Each number is 128 + 24 x the weight over its row's rms, rounded and kept within 0 to 255. Layers, rows and columns count from 0. The size above them is the row's rms in percent of the matrix's.

# layer 7 MLP up, 1024x256, rms 0.11, rows 53-105, columns 128-191
size [ 97  88  95  97  93  98  95 107 104 106 105 105  96 104  97 103 102 101 105  97 101 118 102 100 110 107 106 106 103 101  90 105 102  94 103 104 108 108 103 105  91  91 102  95  91  89 103 112  99 103  99  96  92]
[[ 97 109 160  86 131 143 112  99 112 137 107 108 126 102 172 129 109 147 136 134 109 109 114 108 150 138 172 143 182 109 165 120 113 168 109 155  63 110 142 171 147  91 173 149 154 140 100 129 115 150 135 125  93 119 125 154  92 107 146 115 153 129  91  94]
 [129 122 157 154 103 103 164 120 112 103 174 105 149  98 132 123 117 133 109 123 173 157 119 123 107 162 158 117 103 132 123 141 107 183 125 100 128 115 142  88 134 146 130 115 144 116 132 129 106 121 146 136 120 159 127 102 133 132 136 184 104 122 137 121]
 [121 164 132 122 139 157 143 114 168 138 126 100 127 180 125  82 100 141 155 120 119 136 121 125  88 149 105 129 117 151 121 142 119 155 165 109 133  98 105 127 117 136 157 113 131  90 147  87 131 101 125 152 109 117 136 164  72 124 126 100 124 126 135 135]
 [110 162 143 139  93 116 162 121 111 127 130 191 111 146 133 109 114 113 104 138 126 129 130 133 112 145 151 125 135 131 118 171 125 131  68 109 121 151 134 138 140 107  62 173  99 128 137 114 127 108 143  93 176 164 121 128 147 122 130 135 140 115 188 129]
 [124 117 120 131 125 123 106 122 110 126 141  83 115 100 141 113 156 138 142 118 127 132 137 120 147 143 107 135  61 138 118 163 131 150 135 142 150 129 133 113 117  64 124 134  80  86 135 111  99 157  91 139  67 117 160 181 162 137 156 168  98 114 113 118]
 [115 144 151  91 109  76 119 140 109  86  95 118 127 111 102 116 127 132 121  93 148  91 164 123 110 116 140 159 161 115 129 174 125 157 156 144 109  91 179  99 115 142 169 144 143 113 121  81 139 102 119  82 123 110 153 117 115 120 150 143 156  95 114 142]
 [104 113 146 162 142  93 118 122 136 162 135  99 122 154 150 106 122 139 131 128 119  91 152 145 148  91 149 105 157 153 126 154 110 125 127 128 136 148 129 119 118 106 138 121 140 123 183 166 138 132 123  76 104 148 131 150 174  84 126 138 114 167 121 147]
 [132 147 175 109  95 165 142 117 107 111 140 124 162  78 163 108 123 151 150 145 150 142 167  99 112 125 118 123 134 117 111 117  93 127 128 128 104 113 121  92 129 137 120 115 108 141 139 103 133 132 107 102 173 128 125 123 145 123 118 120  99 137 114 131]
 [134 130 129 116 103 121 104 106 139 118 142 130 122 150 128 131 135 147 163  72 121 124 126 162 108 125 122 125  88 127 122 104 170 118 119  97 127 142 150 150 109  89 126 133 134 152 120 173 123  85 114 145 109 139 122 103 151 104  94 109 149 123 111 179]
 [143 138 141 123  65 129 134 144 158 183 139 143 181 173 142 173 103 138 124 122 154 133  92 137 119 156 102 153 160 141 153  94 149 121 150 113 102 166 132  90 106 123 131 133 150 145 138 123 120 124  97 115 151 154 153 144 133 140 117 118  92 121 151 156]
 [146 109 155 151 125 129 146 139 137 110 119 109 136 125 161 145 139 104 107  71 136 132 140 165 151 151 153  84 174 154 136 137  90 125 114 119 104 149 115 137 142 160 102 100 140 151 147 155 121 129 154 119 166 158  69 105 138 174 111 112 136 141  96 161]
 [ 92 101 125 105 160 129 143 178 139 137 103 210 160 138 120 159 138 155 120 133 110 127 113 122 132 116 146  89 154 161  89 125 171 103 119 134 116 149 144 145 107  95 102 156  94 136 162  73 108 103 134 115 141  82 131 130 153  98 125 138 131 156 154 175]
 [ 82 124 134 141 134 131 144 140  92 149 107 136 142 131 127 100 101 143 116 106 110 119 125 109 129 163 122  96 159 115 119 138 123 103 163 139 126 150 148 148 107 145 138 128 130 131 104 140 161  87 123 104 116 126  87 108 132 157 129 142 129 131 156 133]
 [115 146 124  93  95 118 106 127  94 125 143 148 100  97 150  74  76 119 109  65 143  99 125 151 128 157 141 111 139 114 138 123 174  89 126 102 148  90 101 143 126 137 145 112 120 165 120 169 144 143 161  98 106 107 164  97 145 148 113 161 143  93  98 113]
 [ 68 153 124 115  98 106 128 162 122  99 131 121 129 108 158 149 140 128 128 123 131 137 148 124  94  97  77 122 145  74 123 137 129 100 145 114 152 129 133 104 128 110 103 123 162 126 147  99 139 138 126 112 169 141 128 151 152 144 117 157 120 140 145 125]
 [147 163 150 150 146 137 119 113 118 132 148 121 108 156 191 111 107 105  88 151 149 142 138 161 103 117  82 147 131 137  88 128 130 137 120 100 156 105  97 127  67 123 132 130 156 101 146 146 174 114 137 103 112 142 128 135  98 143 111 146 114 102 145 153]
 [ 99 116 118 133 114  93 114  73 130 127 104 120 162 151 116 123  92 133 131 122 137 142 128 157  83 131 156 116  73 150 150 147 166 149 166 115 135 127 135 122 163 115 166 141 128  79 126 165 132 133 162 160 146 136 141 168 102 154 129 139 122 100 126 132]
 [155 136 159  73 132 121 157 152 162  94 150 128 124 181 137 121 125 114  92 140 146 105  76 107 159 117  99 129 122 162 132 117 135 147 110 126 129 142  83 139 120 109  92 138 133 150 165 129 134 131 146 131 170 155 137 105 157 134  87 162  65 120 128 139]
 [112 134 119 135 112 126 177 135 177 140 112 131 127 159 121  93 122 110 152 103 111 131 131 148  99  97 108 107 190 139 162 113 107 132 105 142 168 110 153 134 127 113 155  95 168 112 122 134  84 133  90 160  94 150 141 171 144 112 121 120 133  91 162 105]
 [144 109 124 107 136 142 117 108 101 109 123  84 159 143 116 119 134 120 116 127 106 117 120 123 135 123 157 124 139 149 140 105 168 123 116 123 145 115 128 105 110  96  83  78 179 163 136 136 123 160 139 144 109  78 126 124  95 134  88 171 130 158 152 145]
 [ 89 169 139 157 141 106  97 123 112 108 137 101 135 115 104 135 145 102 111  89 168 126  89 107 121 141 126  91 126 113 139 114 132 139 159 124  93 142 132 105 146 150 138 148 113 124 150  40 108  94 144 120 150 131 130  87 167 145 144 101 184 112 132 134]
 [107 122 135 151 117 127 117 109 137 135 173 114  97 132 150 105  94 175 118 109 140  98 120 134  65  81 112 107 122  41 128 112  92 134 121 156 123 136 137 140 113 108 156 156 127 109 105 128 110  82 174 195 105 101 128 128 119 103 166 125 149 167 127 150]
 [105 146 134 124 156 119 127 169 130 117 117 121 177 128  95 155 110  95 136 189 140 160 114 120 120 119 130 128 166  62 120 135 150 100 122 153 126  93 178  81 123  83 117 159 109 113 160 133 160 133 126  99 136 151 118 121  99  71 134 141  89 119 136 133]
 [100 119 160 103 123 142 122 115 128 103 138 146 161 139  92  99 144 128 107  96 105 101 115 156 132  96 150  87 152 116 138 168 125 126  98  81 141 101 127 141  91 146  85 148 145 136 127 148 118 127 132 102 106 113 156  95 175 120 157 110  95 130 128 128]
 [100 179 109 151 120 156 137 146  77 152 106 152  84 107 108  86 135 124 139 120 112 130 168 103 141 121 112 114 148 101 160 128 161 151 126 125 137 115 138 144 132 168 130 119 180 122 140  99 153 142 155  92 138 110 151  77 162 108 105 150 125 153 131 114]
 [ 91 122 156  96 156 160 154 132 121 134 145  84 103 145 128  89  82 128 111 121 107  78 104 132 135 176 132  87 142 131 151 169 126 137 148 148 173 112 167 156 152 116 145 148 158 146  81 126 123 139  89 154  80 121 123 117 151  91 119 109 116 148 102 127]
 [ 89 114 168 146 128  98 120 131 158 130 111  78  86 126 110  62 135 137  92 107 102 144 110 142 134 140 159 110 139 112 106 135 107 136 106 148 134 142 156 107  94 150 132 163 157  99 149 169 128 107 129 131 102 128 152 156  92 104 123 158 115 131 151 159]
 [150 119 127 105 135 102 118 167 113 159 127 102 115 109  93 152 101 123 107 140 112 145 105 112 132  92 121 140 143 146 144  78 135  76 120 167 146 167 111 105 115 109 112 149 125 165 120 152 130 108 121 128 156 114 141 114 138 114  75 142 129 152 129 135]
 [120 148 143  98  97 102 117 132 139 148 119 122 147 137 101 149 108 124 141 151 113 118 111 153 125  98 135 117 124 131 168 129 109  79  99 122  95 111 130 150 110 147 112 145  96 157 146 195 134 130 102 181 127 120 126 143  99 146 113 118  80  93 119 114]
 [106  94 125 127 126 131 143 136 119 158  50 128 172 168 160 130 100 104 106 115 136 116 116 137 124 105 105 132 121 116 137 183  71 142 128 101 126 112 116 159 127  85 149  95 131 111 161 159 130 142 113 140 117 154 149 123 147 129 108 152 129 136 178 135]
 [145 127 118 102 146 124 135 134 153 122 113  98 185 143 125 111 193 158  95 133 131 116 129 125  78 106 142 146 151 126 142 159 107 117 114  91 143 111 133 133  76 119 126 135 127 105 150 131 112  91 123 153 129 126 161 125 111 121 105 131 138 119 124 129]
 [146 169 109 136 176 128 159 119 111 134 131 117  99 187 145 117 108 104 169 130 118 120 128 108 110 122 166 125 130 158 150 121 116 162 102 150 145 123 121 130 101 135 159 130 127 133 163 137  79 119 129 165 123 165 127 119 106 164 124 128 109  78 125 129]
 [104 168 123 115 144 123 136 117 132 127 171 140 129 129 145 144  68 102 101 152 114 103 119 127 139 176 137 141  96  97 163 130 144 108 151 116 135 110 115 120  77 149 109 133 127  93 165 174 119 105 106  99 115 122 144 135  80 104 114 117 101 146 148 107]
 [172 117 122 125 116 118  78 148 110 106 139 136 132  74 100 128 150  98  96 150  86 105 135 139  96  95 195 131  66 142 121 145  75 139 129  89 161 104 107 108  95 140  82  73 152 130 140  92 118  86 136  92 131 104 136 123 139 125  93 161 142 134 102 134]
 [127 141 131 137 140 129 166 183 160  73 107 143 132 139 158  95 102 135 106 158 175 123  81 153 117 122 148 159 131 120 118 143  95 112  97 104 153 136 146  85 116 152 123 135  98 144 176 137 129 118 154 155 122 125 134 156 152 128  88 142 110 131 152 160]
 [104  69 127 119 111 113 148 138 138 149  89 156 132 134 146 118  98 128 143 161 123  91 113 109 115 145 161 153 116 154 145 101 141 118  91 101 111 149 111 144  55 154 142 165 141 156  96 118 127 142 128 162 111 142 187 144 114 177 120 147 123 155 121 141]
 [134 129 109 118 131 131 136 142  95  93 102 119 140 138 125 125 113 109 106 142  92 112 140  97 119 172 121 139 101 106 133 122 141 128 161  96 129 140 166 169 150 121 127  80 139 145  70 109 127 126 137 141 166 195  78 158 136 102 175 168 128 146 156 155]
 [ 89 142  98 143 129  98 114 146 152 110 152 152 115 122 151 129 109 123 174 108 117 135 161 101 149 130 110 129 143 174 139 140 112 182  93 138 123 135 147 122  77  89 125  62 133 134 148  95 149 109 123 113 160 140 139 132 119 106 123 120 149 114 162 135]
 [108 124 137 123  96 158 130 138 145 155  95 136 110 150 146 121 133 145  49 152 143  86 118  53  96 129 137 119 110 113 142 106 160 140  95 119 129  59  81 164 134  76 131  94 171 126 125 107 129 137 137 142 149 133 128  99  96 157 157 126 148 148 170 178]
 [141 126 106 124 127  94  90 100 131 141  82 138 161 150 127  96  95 149 134  97 113 103 149 141 134 118 101 153 114 153 148 126 163  91 115 134 126  93 146 178 162  94 133 163 150 128 149 138 135  94 143  92 117 137 179  77 115 162 109 115 159 132 129 143]
 [120 163 135 121 128 113 132 110 170  84 149  88 139 164 114 142 138 143 120  93 133 144 131 128 115 103 145 129 150 153 102 111 110 129 148 101 106 136 131  96  75 127 120 136 133 123 145 117  72 117 102 151 151 152 141 105 128 127 125 142 117 137 143  67]
 [139 111 116  97 135 156  89 123 170 125 126  98 182 129 144 128  99 136 153 115 153 164 120 125 121 120 108 141 141 172 125 136 142 117 121 107  98 110 131 126 143  97 115  82 140 167 183 122 120 152 139  91 101  92 118 143 147 135 101 144 111 149 111 156]
 [ 88 123 138 175 111 118 143 110 123 144 125 167 100 162 134 138 104 118 106 139  94 112  93 116  71 118  99 139 107 116 151 138 125 150 115 130 137 111 112  96 134 142 133 118 116 150 100 139 122 152 123  73 111 147 138 131 136 152 111 112  95 126 169 136]
 [153 111 141 156 188 142  96  71 140 122 139 139 150 139  98  83 125 111 116 121 145 151 156 137 130 144 137 133  74 134 155 108 141 103 149 104 129 144 113 131 153 105 131 139  82 145 103 123 120 154 139 146 109 105 104 154 134 126 129 143 179 119 127 171]
 [153 109  89 175  94  93  79 128 122 124 119 160 178 116 160 129 125 117 165 109 142 133 131 122 123 100 157 121 120 186 110 148  89 124 119 122 117 115 146 146 143 103 135  94  96 123 151 128 147 137  86 130 133  72 103 117 124 101  54 138 136 161 115 104]
 [126 130 175 128 113 130 150 142 163 104 141 108 121 138 162 179 125  80 129  83 196  97 166 100 121 162 126 120  92 133 134 179 129  70  87 122 114 147 127 170 130 112  77 164 154 141 181 162 112 128 121 112 116 100 114 166 171 136  95 120 139 136 162 129]
 [168 133 129 114 139 114 131 116 114 154 112 175 153 175  80 158 155 109 120  92  84 132  99 121 123 131 127 120 133 114 154  85  97 134 130 125 111 101 105 103 120 147 130 119 135 131 181  87 129  89 119 100 147 125 133 119 135 124  94 113 109 108 102 171]
 [146 145  91 115 129 145 126 135 141  97 154  96 153 119 147 123 180 123 107 132  86 124 174 138 148 176 157 128 102 103 152 139 119 160 133 111 151 142 138 110 162 123 101 142 101 114 115 135 157 133 100 134  95 113 112 126 154  92 122  89 137  88 135 133]
 [143 123  57 119 160 152 114 100 140 158 123 135 135 155 145 116 105 109 122 131 123  80 176 123 126 147 111 130  89 133 133 157 136 146 130 105 133 128 138 136  92 147  71 123  91 105 120 149  90 125 124 136 113 127  88 113 129 137 135 183 107 111 114 110]
 [123  96 100  80 161 140  78 148 142 154 113  89  93 133 136 118 102 126 120  82 124  86 164 140 153 111 113 105 119 150 127 155 120 165 113 133 136 107 116 102  75  82 124 143 138 174 140 128 181 106 125 121  88 146 111  75 138 138 103 135  99 113 162 157]
 [120 127 168 147 133 107 120 139 167 146 135 174 102 142 107 157 155  86 140 119 183 122  68 101 101 122 125 141  91 106 155 133 107 109  76 180 138 122 122 117 147 134 123 172 143 111 125 129 126 137  78 137 125 127 138 166 154 149  98 131 133 155 121 119]
 [130 191 133 184 125  97 143 165 127 148 160 131 109 133 117 101  81 147 125 136 105 131  70 149 124 154 116 111 147  97 124 157  81 105 121 140 139  59 117 129 146 151 179 159 108 152 145 109 150 134 112 120 139 106 128 139 152 125 115  95 161 128 104 153]
 [104 127 102 138  90 112 121 154 140  91 138  94 137 108 149  94 149 109  86 120 115 172 165 135 107 160 116 114 115  83 164 112 142 102 126 135 152 110 157 118  96 143 123  95 126 122 145 130 105 105 112 156 138 141 142 108 141  94 103 133 115 136  78 136]]
# layer 7 MLP down (transposed), 1024x256, rms 0.118, rows 53-104, columns 128-191
size [102  89  90  93  98 103  86 103 111 103 107  99  92 102  94 101 100 106 101 105 102 122 106  99 110 108 102 101 101 101  92 100 100  97  98 107  99 136 100 104 104  89 101  96  83  83 108 118  99  95 101  97]
[[192 128 134 146 155 159 161 143 124 114 127 137 158 102 136 160 147 139 128 152 134  88 128 112 111 117 146 161 114  84 119 127 136  86 144 142 143 123 145 106 158 159 134 134 137 114  84 165 133  97 135 130 141  91 134 125 126 127 176 137 156 154 151 110]
 [146 176  97 154 147 125 140 151 120 153 113 136 107 108 125 156  97 123 131 134  86 129 175 117 105 119 143 100 107 135 115 165 184 124 136 183  72 116 135  93 154 165 102 155 146 169 112 143 159 106 147 150 116 103 121 110  91 145 140 112 135 142 146 133]
 [114 142 120 120  98 126  92 118 110  59 128 128  90  91  85 147 138 129 117  89 115 144 165 158 150 113 110 142 134  79 139 135 101 112 109 132 126 125 117 107 157  85 112 117  99 123 146 124 135 132 138 145 143 132  93  92 121 131 135 112  79 142 130 152]
 [136  94 131 182 121 111 170 128 109 167 144  95 169 158 143 178 119  89 146 173 138 121 124 138 105 102 119 105 104 137 137 159 186  96 123 143 164 148 135 114 121 121 132 128 156 154  85 148 145 121 131  92 171 178 141 129 129 167 127 119 121 123 120 134]
 [116 160 134 112  87 151 165 151 106 135 167 136 128 130 147 104 148 138 124 109 126 157 118 121  97 102 142 125 126 105 140 123 166 137 187  97 122 102 110 147  96 119 130 146 111 177 117 194 120 128 181 149 125 144 130 122 160 117 136 161 122 152 174 146]
 [145 121 113 179 127 134 134  99 111 158 111 148 111 121 166 109 151 119 119 123 154 146 176 114 161 177 124 133 134 112 108 135  68 163 113 105 122 120 142 123 137 134  76 154 154 154 108 134 110 150 108 154 123 167 116 122 107 115 149 115 139 121 119 116]
 [111 117 105 117 141 119 150 110 123 102 130 158 122 111 106 134 182 100 137 145 129 158 124  91 144 108 143 131 113 144 167 137 140 142 118 162 108 121 111 120 144  79 135 100 128 152 171 104 114 103 111 136 156  99 136 169 150 129 124 112 123 132 147  82]
 [154 121 112 135 144  95 137 127 111 156  96 103 122 142 121 171 181 113 122  93 136 118  78 100 121 113 128 130 111 117 135 110 114 112 163 124 107 136 166 151 164 112 139 106 135 128 117 172  96 113 115 143 132 119 160 145  97 159 149 204 148  95 168 172]
 [ 97  93 128 108  97 120 133 111 124 128 151 117 124 118 156 123 125  72 144 132 172 146 142 156 124  98 140 106 161 144  97 148 124 176 153 118 125 143 118 151 111 165 129 130 117 138 108 141 148 116 159 168 156 163 112 152 126 114  83 118 128 128 105 172]
 [ 98  55 102 156 121 121 144 161 143 145 112 118  97 136 106  67 114 165 156  86 123 105 126 144 141 151 103 138 152 152 110 141 126 123 139 106 143  86 127  87 125 130 140 145 107 187  88 151 139 125 101 117 145 122 183 105 113 133 137 157 137 170 152  89]
 [ 73 118 115  94 130 175 134 123 127 137 147 139 184  89 127 138 155 106  78 136 109 146 160 112 140  85 130  81 146 170  92 115 153 142 125 123  96 161 153 134  79 114 160  87  91 121 125 117 132 121 103 131 132 111  83 131  87 142 133 150  93 116 102 106]
 [121 114  84 113  99 159 136 142 131 159 137 139 152 143 141 107 132  96 120  96 159 145 108 137 137  78 127 154 166 112 133 131 142 142 107  78 108 142 133 144 143 125 103 124 137 152 151 104 123  94 136 131 108 121 169 133  88 130 170 120 114 158 127 157]
 [100 160 157  93 135 114 123 125 146 119 144 141 125 127 110 149 120 165 132 129 133 107 123 112 130 102 107 111 126 102 129 169 145 129  93 176 173 114  70 121  78 102 106 106 202 123 144 160 122 135 124 139 145 113  91 135 128 129 140 138 115 119 125 186]
 [128 104 129 116 112 169 117 115 133 144  99 117 127 190 135 124 155 120 117  93 103 154 150 140 143 137 167 125 118 133 138  97 136 141 160 139 141  90 121 158  81 138 157 167 145 113 154 116  89  98 104 106 116 121 143 183 137 144 115  88 132  69 163  86]
 [141 109 143 150 173 151 149 129 138  96 179  82 102  94 125 161 102 101 117  86 149 127 154 146 127 150 138  91 106 144 104 164 118 129 147 152 162  78 105 153 142 122  98 102 151 113 140 122 144 128  86  83 147 128 171 130 141 151 115 113  96 120 128 106]
 [122 177 145 164 146 151 141  88 130 131 116 118 119 179 146 141 147 140  91 108 145 144 135 129  76 120 116 125 134 145 107 115 115 106 139 110 116 147 131  95 126 114 144 156 145 102  98 162 138 149 132 138 112 162 143 113 100 121 153  99 144 133 139 158]
 [134 118 121 122 111 167 154 122 139 155 131 130 125 121 161 139  88 104 136 169 130 142 129 111 147  47 151 128 118 102  79 123 114 153 158 117 122 117  91 171 145 116 100  76 147 134 142 135 104 137 125 109 150 145 111 107 135 159 121 114 157 113 160 154]
 [112 118 113 159 127 141 145 134 147 108 164 128 180 143 142 167  98 132  94 128 147  90 145  97 162 138 127 122 154 137 120 110 130 154 124 130 138  89 113 106  98  86 106 126 108 133 118 137 140 125 133 128 103 138 138 110 169 114 119 112  85 121 148 155]
 [116 157 144 127 124 138 148 121 147 131 143 118 146 125 137 147 104  72 120  60 114 162 152 154 123 117 146 125 184 115 125 114 113 138 117 141 147 131 131 136 138 114 138 129 106 119 128 162 123 136 114 136 121  79 152 128 141 156  99 118 152 134 130 124]
 [150 111 128 116 121 122 120 100 128 109 150 134 131 143 139  89 143 125 110 190 126 108 127  90 100  87 150 112 136 135 130 129 128 141 144 142 143  88 162 113 111 134 126 124 106 138 100 123 120 112 103 131 113 107 133 139 138 122 118 109 136 100 112 125]
 [162 176 100 130 125 141 125 154 129 119  60 155 160 125  90 132 136 129 127 122  79  80 122 123  97 137 139 140 130 131  64 126 174 144 166 116 147 146 133 158 108 139  98  81 121 138 149 128 153 169 123 120 151 172 133  97 119 131 162 176 114 137 130 139]
 [105 130 117 133 141 124 130 122  84 141 165 111 131 105 125 163 110 107 144 148 140 132 139 134 135 105 116 141 132  91 107 110  87  97 119 144  94 118 165 143 119 100 150 130 142 103 137 136 152 128 136 104 114 124 164 148 121 107 126 147 168 115 124 157]
 [131 108 137 101 108 127 120 126 147  99 113  80 142 113 144 129 149 106 109 150  95 136 117 105 149 101 162 115 125 103 156 123 156  91 152 102 145 121  99 140 157 118 118 141 118 116 120 121 126 141 115 119 130 108 113 115 133  73 108 110 175 126 129 121]
 [108 139 160 110 126 173 140 118  83 111 133 154 138 141 172 161 150 105  89 157  98  94 118  97 124 110 164  97  97 130 130  93 113 118  95  77  82 121 126 112 106 124 146 146 137 151  99 142 175 132 166 118 137 202 155  94 127 105 133 143 143 136 114 120]
 [ 87 115 150 146 132 139 131 129 152  93 123 115 111 129 124 112 161 119 141 127 106 123 124  85 128 156 136 136 123 132 132  93 184 138  96 134 130 140 122 103 107 111 119 118 121 116  67 146 110  93 131  97 148 145 126  79 103 146 144 107 141  95 144  91]
 [177 103 127 133 133 155 118  94 131  92  97 155  91 101  98 130 130 127 144 153 116 127 128 163 103 140 154 168 149 147 119 123 157 109 146 109 176 137 134 149 124 128 170 136 114 143 125 123 157 120 121 118  95 172 166 149 155 153 142  96 117 152 111 136]
 [108  71 134 128  86 152 165 141 121 123 150 110 125 136 102 162 133 121 168 121  84 119 137 161 143  93 149 125  96 139 144 129 109 146 148 130 156 145 150 131 102 126 129 120 130 134 168 163 164 126 139 136 131 133 163 119 115 122 139 128 127 124 141 106]
 [122 116 137 156 119 100 134 141 124 127 122 154 136 136 128 192 135 145 113  91 112 139  83 130 155 111 112 103 128  96 152 165 119 127 184 165 143  98 153 153 156 139 133 113 145 131 167 125 116 138  43 129 112 147 122 112 172 134 124 133 134  97 154 123]
 [136 103 108 126  97 137 162 143 121 128 156 149 140 122 111 130 113  78 147 147 114 112 146 118 140 138 110 144 101 121 141 128 119 118 158 117 136 119 141 122  98 141  50 181 126 130 100 130 137 111 124 108 130 153 118 146 137 130 129 144  92 164 129 106]
 [119 151 145 119 180 128 105 125 126 115 112 172 121  84  94 110 118 154 156 121 112  72 103 154  89 151  79 136 129 122 103 140 116  97 120 126 126 145 125 115  85  95 112 172 145 118 167 115 140 123 122 118 113  91 126 164 108 172 121 116 114 133  82  77]
 [123 179 137 148 148 118 110 103 155 150 114 106 168 114 128 136 130 112 103 163 130  77 124 156 142 133 110  98  75 131 124 144 119 113 125 102 165 165 125 139 123 102  75 133 143 144 170 119 104 151 140 142 160 129 161 137 169 142 185 129  83 106 116 163]
 [132 138 152 136 123 121 136 109 169 143 122 114  93 123 131 152 117 147  93 132 143 168 127  66 149 143 149 136 103  97 122 157 104 151 142 115 106 106 128  61 119 126 155 110 108 171 167 133 143 193 152 152 170 134  93 116 125 131 151 127 125 153 113 112]
 [147 147 133 111 114 122 127 131  79 132 116 152 157 116 149 154  88  69 150 124 106 159 132 165 131 103 145 110 125 103 164 150 121  95 110 114 104 154 170  96 157 150 142 134 108 144 152 114 105 105 182 163 112 101 143 121 127 148 145 130 130 146 138 156]
 [106 169  77 136 137 127 110 126  98 139 106 146 148 206 116 150 124  95 141 110 128 154 130 115  89 104  98 110 145 120 131 124 137 122  75 138 157 140 172 151 151  93 141  97 146 108 140 116  98 136 124 148 147 179 135 142 124 112 170 129 150  96 145 111]
 [120 134 157 145 141 111 135  99 134 153 115 129 117 103 124  97 144 133 124 164 139 151 106 121 122 141 151 170 156 130  93 147 142 100 158 159 113 103 157 128 143 177 115  86 145 111 118 145 109 125 140  81 118 120 117 110 171 120 141 123 115 122 134 169]
 [ 91 127 117 138 134 148  83 113 120 128 109 133 151 105 117 183 133 107 128 159 124 159 101 137 144 146 128 118 116  77 131 130 149 149 150 147 132 134  87 150  93 115 120 172 151 137 106 115 152 129 101 124 142 103 123 175 121 117 169 158 112 166 151 141]
 [158 134 120 175 134 129 130 120 100 104 137 105 112 119 165 139 150  96 114 120 126 155 169 133 118 172 106 134 110 161 142 102  94 118 153  93 113 145  96 143 112 115 146 175 158 123  86 144 101 126 139 142 170 205 111 179 127 121 138 153 131 116 108 142]
 [117 129 146 151 108 112  92 132 144 136 119 123 119 156 154 106 119 153 163 145 118 152 136 112  85 125 122 129 136 123 166 112 125 143  96  95 121 130 133 125 101 120 127 126 150  82 135 144 116 102 155 136 156 182 153 103 107 114 137 147 145 120 131 114]
 [ 85 112 138 147 130  79 111 145  92 137 143 117 121 130 134 156 132 168 120 136  92 139 126 131 136 123 120 147 146 113 130 106  96 134  99 139 145  91 127 120 144 148 125 127 148  86 125 136 165 122  68 104 179 150 125 120 108 138 129 153 157  81 154 169]
 [153 115  98 137 107 112 154 143 112 139  57 122 122 116 136 121 103 100 158 128  92 120 149 143 107 103 141 111 134 130 181 127 165  77 163 163 111 137 135 140 148 112 104 123  95 126 142 109 117 119 177 142 130 143 143 148 140 154 127 157 142 148 126 121]
 [115 130 122 110 118 121 101 114 113 121 115 129 173 135 133 145 129 117 132 155 106 105 134 147 122 139 145 147 137 132 158 127 116  72 185 152 103 135 137 140 122 108 150 132 120 133 152 107 157 186 100 104 180 108  86 127 115 165 109  82  99 143 123 101]
 [117 107 137 121 116 164  99 129 128 126 129  82 135  90 126 113 124 110 144 152 169 165 128 117  97 130 121 141 111 129  94 123 100 112 104 167 153 113 164 106 115 161 127 118 111 165 146 149 118  96 158 160 138 101  78 124 132 127 135 154 171 150 146 148]
 [102 164 135 154 119 125 124 153 162 148 132 136 130 105 130 157 105 158 158 115 108 146 136 130 118  90 168 129 139 135 123 171 147 141 170 151 145  81 142 103  96 143  73 104 155 132 110 146 124 115 172 144 107 121 144 122 167  99 134 107 126 176 147  92]
 [122 162 138 102 135 144  85 104  94 103 112  95 140 116 144 117 109 141 101 139 168 159 129  85 137 111 190 100 148 157 108 155 138 138 136 143 111 143 177 124 129 141 125  96 184 120 108 142 158 133 142 100 132 102 121 125 165 147 141 134  96 134 130  74]
 [141 105 135 158 140 156 123 140 146  85 138 115 100 119 129 122 166 134 102 121 133 138 106 123 123  86 117 118 117 151 135 108 104 137 161 154 134 153 140  87 121 122 105 167 121 139 109 144 119 114 146 110 139 146 123 156 138 152 135 168 139 123 171 119]
 [149 153 103 112 105 147 105  96  81 121 140  99 104 127  98  87 166 164 149 156 168 119 109  88 186 107 124 140  94 130  97 115 160 176 137 148 146 145 118 128 117 186 142  83 125 140 121 149 145 124 133 114 159 165 132 125 139 100  96 130 177 129 123 128]
 [104 150 113 129 159 114 134  90 122 125 116 117 120 172 109 102 136 139 162 102 144 147 108  53  89 142 116 129 125  85 115 124  98 153 114  92 110  99 127 118 111 162  84 126 167  88 104 131 129 143 129 104 117 116 127 139 182 131  93 176 165 136 133 122]
 [123 110 167 131 140 104 127 130 118  88 118 124 120 149 144 113 150 104 137 119 145 179 118 119 132 138 132 127 124 116 152 142 126 113 134 125 131 140 172 141 177 117 143  92 117  81 174 120 156  92  91 114 136 113 116 136 122  90 126 141 147 156 116 119]
 [132 123 184 154 120 165 124 150 105 144 105 129  82  96 121 107 129 134 104 107 129 136 207 158  86 155 164 108  84 173 174 101 145 109 122 134 146 129 167  80 156 143 117  94 142 118 146 149 155 102 148 128 161 138 133 147 164 108 138 143 125 124 165 164]
 [127 114 145 113 154 116 173 118 126 156  96  88 104 107 115 170 152  97 134 135 154 117 154 144 120 105 118 112 159 137 118 139 112 114  95  91 120 115 110 131  75 140 105 125 155 138 118 157 152  91 114 152  99 123 127  82 179 168 113 108 122 152 127 110]
 [168 110 115  90 159 123 131  97 135 154 119 155 107 123 166 124 123  80 152 131 200  99 140 103 153 132 144  99 140 176 110 156 129  99 115 124 134 108 146 127 122 151 109 132 107 125 109 146 126 119 131 169 132 194 139 159 148 188 127 125 114 148 125 123]
 [148 100 165 135 143 112 118 153 106 147  93 104  98 166 147 129 147 137  91 129 187 127 144 123  93 113 153 104  94 135 115 141 127 168 150 135 106 139 174  96 154 140 101 118  67 138 126 126 108 156 100 157 153 130 144 101 136  88 148  96 115  82 112 127]]